Weights of a small transformer language model: normalized queries and keys, 695M tokens.
Each number is 500 + 50 x the weight over its row's rms, rounded and kept within 0 to 999. Layers, rows and columns count from 0. Numbers have three digits each. The size before them is the row's rms in percent of the matrix's.

# o: layer 12 attention output (transposed), 1024x1024, rms 0.0487, rows 506-511, columns 0-255
# v: layer 12 attention value, 1024x1024, rms 0.056, rows 507-511, columns 0-255
# q: layer 12 attention query, 1024x1024, rms 0.0464, rows 512-518, columns 0-255
# k: layer 12 attention key, 1024x1024, rms 0.0464, rows 512-518, columns 0-255
o506 081:504493458514471487495478437465437503504565486587388483521476590537417443521574486525462579545528520470567496537548535474550541519427482522510444490416462524516473556520485498466475444390510501548458378508451440435608539448516547483457548531385545511520470393508455450472500570510397591460544487529446471493522569522480502559553491474489483439551525520557461439476417558507512537511512399561451415461503477620514535498588538506413545466503520509516410376508481496494566466495579528485552488503445400497487492469505447563457414494493477502434494411482487528438485527547483499550376461510473528505594417602533545513518600542445459520489540484417533554532552483432632550440487560440508470523485459500490465563556513542541520512539496486469477491481536524544432468493568504
v507 086:271474483575402430561505553398582469461508440573410609509478552511475462466478513469535494415513566459437557441605496435530478452501481484479513520520450526519509407416473417492608480536516541531430550513512457594472543421526540499490466459470479546551516473540520459519500456389473486622501540489417567436504493509459506579500478478486409453518493584452506523536505483506448637552480505562520416457456557500414592515517561482437539409472508527492553549515480458383578529531457542524480493487534445549562576500390467511505446573451511513387517510515437451516499586433433510495555444375474559492534518526536376451453532516457431527473486486485624490483511470465466577534480560555531518431447435504470477514584450398459532464504482408475515558586431540508536404504434511
o507 083:518469483422450580601567488417481421497416658456518461521486577603601496571497564520531528477468524526524448483492422552438546510501474570515540428482570492468548582534508579494553465528545520562533489454462521441440481542550497499508555626491537450581515528418453586534485492470471523484447536545478532505487469577505530471519513700535630458532503436536498593517481514535522446489438490462491477505536575469424491473488472488531596547488511509562499457548493508501431544499550446473552592492566576488490489530536551456515405446438451490472474519434588569431513485472481459522491503521501510436439524446427522504530445503529516484506487583554476485497546543493445436472570472482599441485498514448447400548513522519543484534476542389406532551425572484363488451506484454
v508 084:495578538427571564450490487530424434503563484598516425535562550501461542466526524557559489488533404381409471519439583473554494442601539525503496547555532512542369549418619513555448532489521570494429434472509491467528490499504516506495480576409505573559533593485519480468553491460469504435422515489545554433488541526527578639535489507556476513395470482403566473536524457586442479484574514448447518581475486478438421608450482495531506460577559496483494525479519515430455475518450506542547515464455488437483518417524501498405512567497366454497550443533591422479516486526484454447431525549468517443533525476440503508458467528524510516502426471542524558412550461572518515543440482588487493568499439475553488474516512448478593501435632446357473534468462528596518517502554519
o508 084:530490525489471466536444465471406576603475466489434466508516545484513457519437422525445525514494473518480485466543417525502515499445531492526509515509446530512460566506456493571635491409493550515441494378495527545507582505425497533464430490511510483429501567477619567521476449498508497462540494523532481503464506437528526500563567513485539444463544458506475407410538477504517433520460497457549535543540479422494491520499504506491506470426412510510437370508517533561460512513461540377520436444524607506481493592461561495486521457608543550516439601430454554493511541542560440530568530503583503587529351461461529538478501535446464543459494515594518517571473499513472526539472540511461444508563468462493498469516421568518539460519458447582551440444424510534599528564533503
v509 085:381556517479460503515547406534481507525356463509530434453487501464537545586402537540497552428487520512526506487519587501388553518512500501574383458488493490328487486402566428532486396498382443550610487444515607480557487449359490470443488534518494483492434518491416477488466580360445485453517438505532548551484468441501435493533604594512461536487509492438529480470523515571433484491465600508532512517396593511494523542522580471466456569475481478556428486524427433558433543440548555587435564444487435589517568501527521471476507531423388612524561474571470532404479523508524537558483552495446533480497487511510543586475474499501479362501614441577494548502529564482496557517480402586512517558493556587382447493473405511540548636537459543566587545480522448500442471416653486
o509 084:621527558491405585456515461415454480499561492558575500530573466556380446505490420548442514429482545505576537542539448506493491548412554541554498504433471549559435514561479576403531478443543576486451511542552440497475488501481485413560440534487541488498522448469508507515487418504502521492469406476530372516428557411471599458520452484474483386571532550524370488493518424568512481508521516481509483543544458509598525417569471460486573403514576609487542549512579438411554510491429515363470489489516481444513528503529441555537590499613503504560394494438465458494406539482519504567548543484502465518474464506523482507532474490545511490464386669504471492463423439421499515479529539440374508394518526541488562562597423622461498471577515508530465542465495562483505483501491600
v510 085:543645470521396533499484449449523480466543587452513496507579513531532466418575494513515393471447523454474535561467435434478484464442539501377556492442444489491541463488554513488544436557435508457431487513426467452426467527558481574506445558474535513444439512432398569550503448520564443491503550587511506503472554492509436470519508575489513482451554607482436541443530509486546472597531470551589428459410482543404455499481453531399551386533460571444547521476519488490607524539466450479483436567524560457452480528477502571501463505525519483420496512482575559509614512596516490543415519447538566409433508443530515537493435400490448443429539509511464512528497542439515495499540467442563549482461580544542541532534569581498443425483425489520537489428483450567443477511441462
o510 086:427514546466472466456450579499455582542532510597508446384550529460542491525491525449477587452523532502530628490381478526464508513488467637584477546541574567433437564552485508440491543407537507499494546393541570618468434488560544576540539411586515447580426496495439477510559481505588650463423447496566526513527457533464556464403488445550473519545435445495459491573461537578400514448464475503562492464582468533440527471554455468505518548398589498454466543471493482472487557521542594562488510479461530549516378565579479497440439468431510457550517576459523481577418517485383491381496546537512537518466396477435506411586520596520540505599613475421567485466552558477520481544623371523530535522488465499391544483522458490400487546601558486512489424440523492513495473481493458
v511 084:505518572589449524540594440442533563543488510523544528449485446426414410421476428575388545486556469532489488475471468479387471439489508553581569536504390482464456441400564486520423442573526529499543553417497499550554464518511536378580423562479446502511493523504427437504469385514501444529489510486523507430493455523484439534568458553603501365445487604540490455517510617463504497436479371471460559537504585535539372583459478408539544481497602512446497457437519523469489537426581565417551493460522469500590540542448564481519538521504494510462504509437481518582480545541586457540512575511424599504504560542557532493507543500556505446483436474532476441490530489454461508557506585467527466495558547515429559559494591517551479530512505481564556523515430577540547485473481437
o511 083:476397426525452420487435519539447486512461524540386575556490508536494528597538444501371429477440473535520538473514518506476494495458492422481508482495540473529600471602436521441464528411523490564584497566467488552490448459460533495407509569437513525475438473531481517522606548409473541467541494544530393496407488550465440500444457433550552560540563558461527581462551555546497516434499617449484480430431495545506534386533463448479525441486523485531458489431498483568480487427555410487427492574592400440508503525550610490496429415497449394509549518500502566546505514460430648412493472506521539545488380493529500564599506452570560461485525523513508501521501464482528507428515453464454492395517423501564451563514450530503459508536556426552465530458530496519395519474490466
q512 088:509482477487515504502475462528417443433426512529492446474544541529447506533557587465527522436549471490440585446490391441479549428521469475496493491533499531436482538480518431472502522467435555535522471523590496546541456531531480511606506557469532529475511497583443556462468454535553445529442541486564543488524513524518424489612510541436488489540411550547483558586489605427487489510487485472538478533545463410508497472476436451481520629450513480450521485370464568578501458423464524496498492592582526491515494508523560454394409519420561410455515468539393526516455482536395491534577427437463481558548480515470500458459488456478470545522571527520490530499513527546565496520498444523521545478474503432559427447553545434493517501530565507496464484546512471493599509450538444
k512 084:573437569534573463426554406550430520472473567472542509486471539488542642542515515510540452593498466490446451477572554537541649527440505447471498468529429451462492489546477466432526471526551534470565592454532488539416689507537588485459519461494490501524543497454425434414519465512513474453424453492455382500515524514482417554613607428490536473523511401400540536482503459571456403491503497597445491514527485469475519485559536616480463526486516519632589506394491549420464434499578544424545530505454500504590536525459481500544523444567539513517568451509484558466548489518488427549460575534484475535502476519465446610452543533482512434466417528464532536513521438530492518566557499512533466396523445443480507529504527533543515494404541508548457449447444384493572542585557578
q513 085:494519477515485527503419566422520424549552472434454555446532522560550576475406506505537525485471540488595564590504573525476531493526450474427580548439451450422537512499506580549564564505465501495403431522492486453389464505519494489475526496501458560493515535398432411552465574530537504577419561460545433554526469478431550525455463455588476496607518592541462395551543544508464410465473515494501545506542493486462545524503446463472351507517559473528466552494576486548508553539537493542427488406510494509506614509503548433529599475424450398552492534527461492570408471511431527452455530405546502479531534509459546459499529574468534471509493505551489493497624481506500535425434579587615510484485460446514565489453518389567473561466530465455498436400514455516527483468477464
k513 085:476562490532569534517499510542629492507502527547556551502526465499444443501483527477435497624549501393565568552477453527602600557501540487428447461528533606478571493516484499467422443512519545545530480549432431585457441451520590572505438543487444429501642516479547550380462542487595401533481564463491402514439501489517464495407544529463514529507462429465473461546449541544537491469504482492502453417537382561430574542446474498528511538509476551455583610555464484561493535474520524460502488422397513482501431601494464586436434564576428527571528463510377507462473414419511477542457544383558575537523574453582463430578582467532470533564522460565429391503542587481545408381532528451438446453484552505490477500437513518526443586572526518499530444513569494564456544440540476
q514 092:510494510524442493559421558508527509524505480487502530400551422494548476481566406520616538469571538505472542518495518515461483455461525447496476567529525491465494582427531485490416486468520462450498440433494435544509576403517500534577482463551512524483448475484530540509537445477461535452560523506471428447587530509472473569560579549538449542516510490550479432499548468522526494487533587619429409487523477414564535494486546558535559539483510595457438449477488489422432510545427531460480486538416547480595492412563515575538536514493539494479404534445478491377541609432450550437420502486411465539512502459589445482499555333547485535500526586484603551479488472423470524522511588489460465460386589474480476446540438557511516423494526475540536386498489507454422545532548415
k514 094:518308458498506493468583528502543423413496505503488540469529456431445504494503513490524516496507518486524552525499425562488491547454495455561453464466422540501489508603475587471471524584509492523552510520596481548469521647539486499515498561527383474492521522524457486557495548565502533438474483486530598484497516488542475561454484539554583495534501462372628437457531449545592501454437455435488565474545484546504595542484499437525457531468451465483466565501525474470467496479485425517536403542494393487461522509513493465498518456551510543556518495496456530523544399398475530509512544394514474520487531583440514461534468536428517377457472529465505504494593514546501522393503384473492477551538418439547610470551461477434548579521507507507488474558532477511508509416493488
q515 094:502438616487555521561522489432466448544482462507475529521546568426455487472482507601447410563548433532450490457515570620545470423602502489487622434458482397462495530511430512488511449509463516453587500541510467433479483586498478396533486573500552421484559487636478417483506543549546535537504436552499507594536420539566556483561570496503374498441601539619479534529493526637541562433446477501473498532444467524584396446492514420459515502527509442545501480497464387473560566433494584472443516471447418510468574498551554480470434553472342485486474568436534501499509486482518505550558572481455490560412507473434565484547566453513502497462562397441482623483571543493569619501516501573508559514554504447511542437366547615479579543516499561507498459488549441550474510451536521
k515 081:465602499567500495424522531507479479455454446545492488506528565489515345552553415533546514583511461570450497494556616383500499555525576447487475470593567516439504525496534539513460459424630441514494504405459515382459456457396491470498518486481503548486468551536472530540483569525463553483462544449572469458553540457503538549473516532513463508453562591397568467442421420457400464542526607587573423466556531422504474553466488581460531445467380514458450501483479430531516478455421500569529531583536502472329455552558487506556477509507492461515432480432530573453570501502480482438593487495512524523517509464452555374423565495524484455552577499444484519591492508481478471454493488468430453442526559454459571516474577446578565530496432472541507567517506484512511461473587483
q516 093:496479531544491426525402502440523503481490422512637429398514495441481450443482473489490447581484482448489431512520521546435558479472532545458546542414504578478516549448527404589498464539512528530508543482477445495425491457570484467494508540551499415487576508587483459423494428529510454508481515518456427481506514400527522559609534564565481531486585560582371546474599493539556558525553531526440560391537498544535446403555480530546546456522523488502486598532466415557533454384505437395499502467593448552582528500587483364433517557540495516462530484512484523438535513480464479524552450458540504563523479507572504491576494542490486511457564443415450550422482495458556435547407420555465453507530482480471468431458528480451546460498506470545529516504523526442503535509529587
k516 089:512469478528446442496415474456520461465511494449533453553538435490473467531507493505513443455424398668497474501451624458477578445497483549547513445495487532453490536465447507445600536481523481424504467480557513502469492491374514394407532510399465486419462550521479459425538550510551535554494526456530361475526521486435468494569503410475495454546417423506453560549444549540527515499516462476461487448486543434503444459547461522499484526520550608522510483439417519525442508542522469578518548495479516545443474504554507494572460573615582443578450436470456465535528665521474489489495527595501487547458479469488471470583456505536439436581420540535572519403395481499489476457570551479464453514499479546536450540540460500515530451588554561533493380605527559484502563559451554
q517 086:523378494465472432496521438453518515517505490532392421492469512470504498454416544484634564554498473568520630501456460457450524540541565491555397511565442498461460468463481463525470459499493518565493572499471542546445461548451524480535461483536362511491485387528563575548583533527536594492525512460469533528551475381536375449503459548542464494535567431552527409499555475423518492536492522376529567469524476512507504399533497504518484467433572520480508544443502423483514448447546530464536491506500527453557481588485606476510536546498495552584564404539492473607473516418532495559505499511554456501443534569484538499545479619513566464517519463561439442433554460606437648481476533415522478485484519523448554487461474590496431515553580550485505530552481528467415499550483494
k517 085:535518465389534502611504508527466502534493515439519610562532485473364461562494448501453524456463486543511455553465425542460458453454517498496472410458499508494461496494520488451521553426423539484430400448423503491531489532444514419483430473484468481483517476516541384575457520449502532439410612595526456496386611547515506516402519476427512479478488490465470474522486511458499587528540551474478537521517539522522562484441541455462502476540551530472553479538533542396553536494501428498474599526463511513459381471520471471465530454561497517437476492601502496541453538593595501505392566419441492516492536460522467528442565370407509525496433537588499484520550507555544497481486466545513501471457496500441585520651477413485427474502505429558450514483589498523553567517492523
q518 087:544450536466536471506392491612493437457481453523516430482526491480416442407477555541420434589512512500468441492507535596439457497430600416485577449481443550454468470522479389447512474436522475601515410510512524489454580453474519430517510481589555434373511516542425558527527426584554541489513420481485491553609499500616419502575555547531559565493564515582563555518498425478545469503483468470405515445549456546423484404569518527511530473567517496540423592443472467521576554502541559496455476576531502488564474476522420452478494574510519578539502568469494467498543480494485522558537458488545510540376501554450493498490420513537486428546551448438481523528473493488523533538466521559545396543504474388458506517494454569367562456481457422482481493497492446457546495435580463
k518 087:566567467558505588611483477471438517428475594540527571524554519517525494507514453453504488476451487549491566503491473489429488536614501432465497479507530571443483524481513534496526596504358510431443527523363494408509477470481595561498497411396453434459481515517440451500492565503586449485555518454537513498488485496467487477587478450547491575579497463480467488512497528514485467420435609368493589498457532430552535490455549416524415526546543459577554490411478478483537540477461521578571519523473475449442542501517439498478492611537484484453485528533420506541524456551553501468517458535512424501527558479542466398521427559499586492452464464544598490407590528496529511452407491505569449417553482481553533509571462560514452432505514459580471479495491567562441534528512456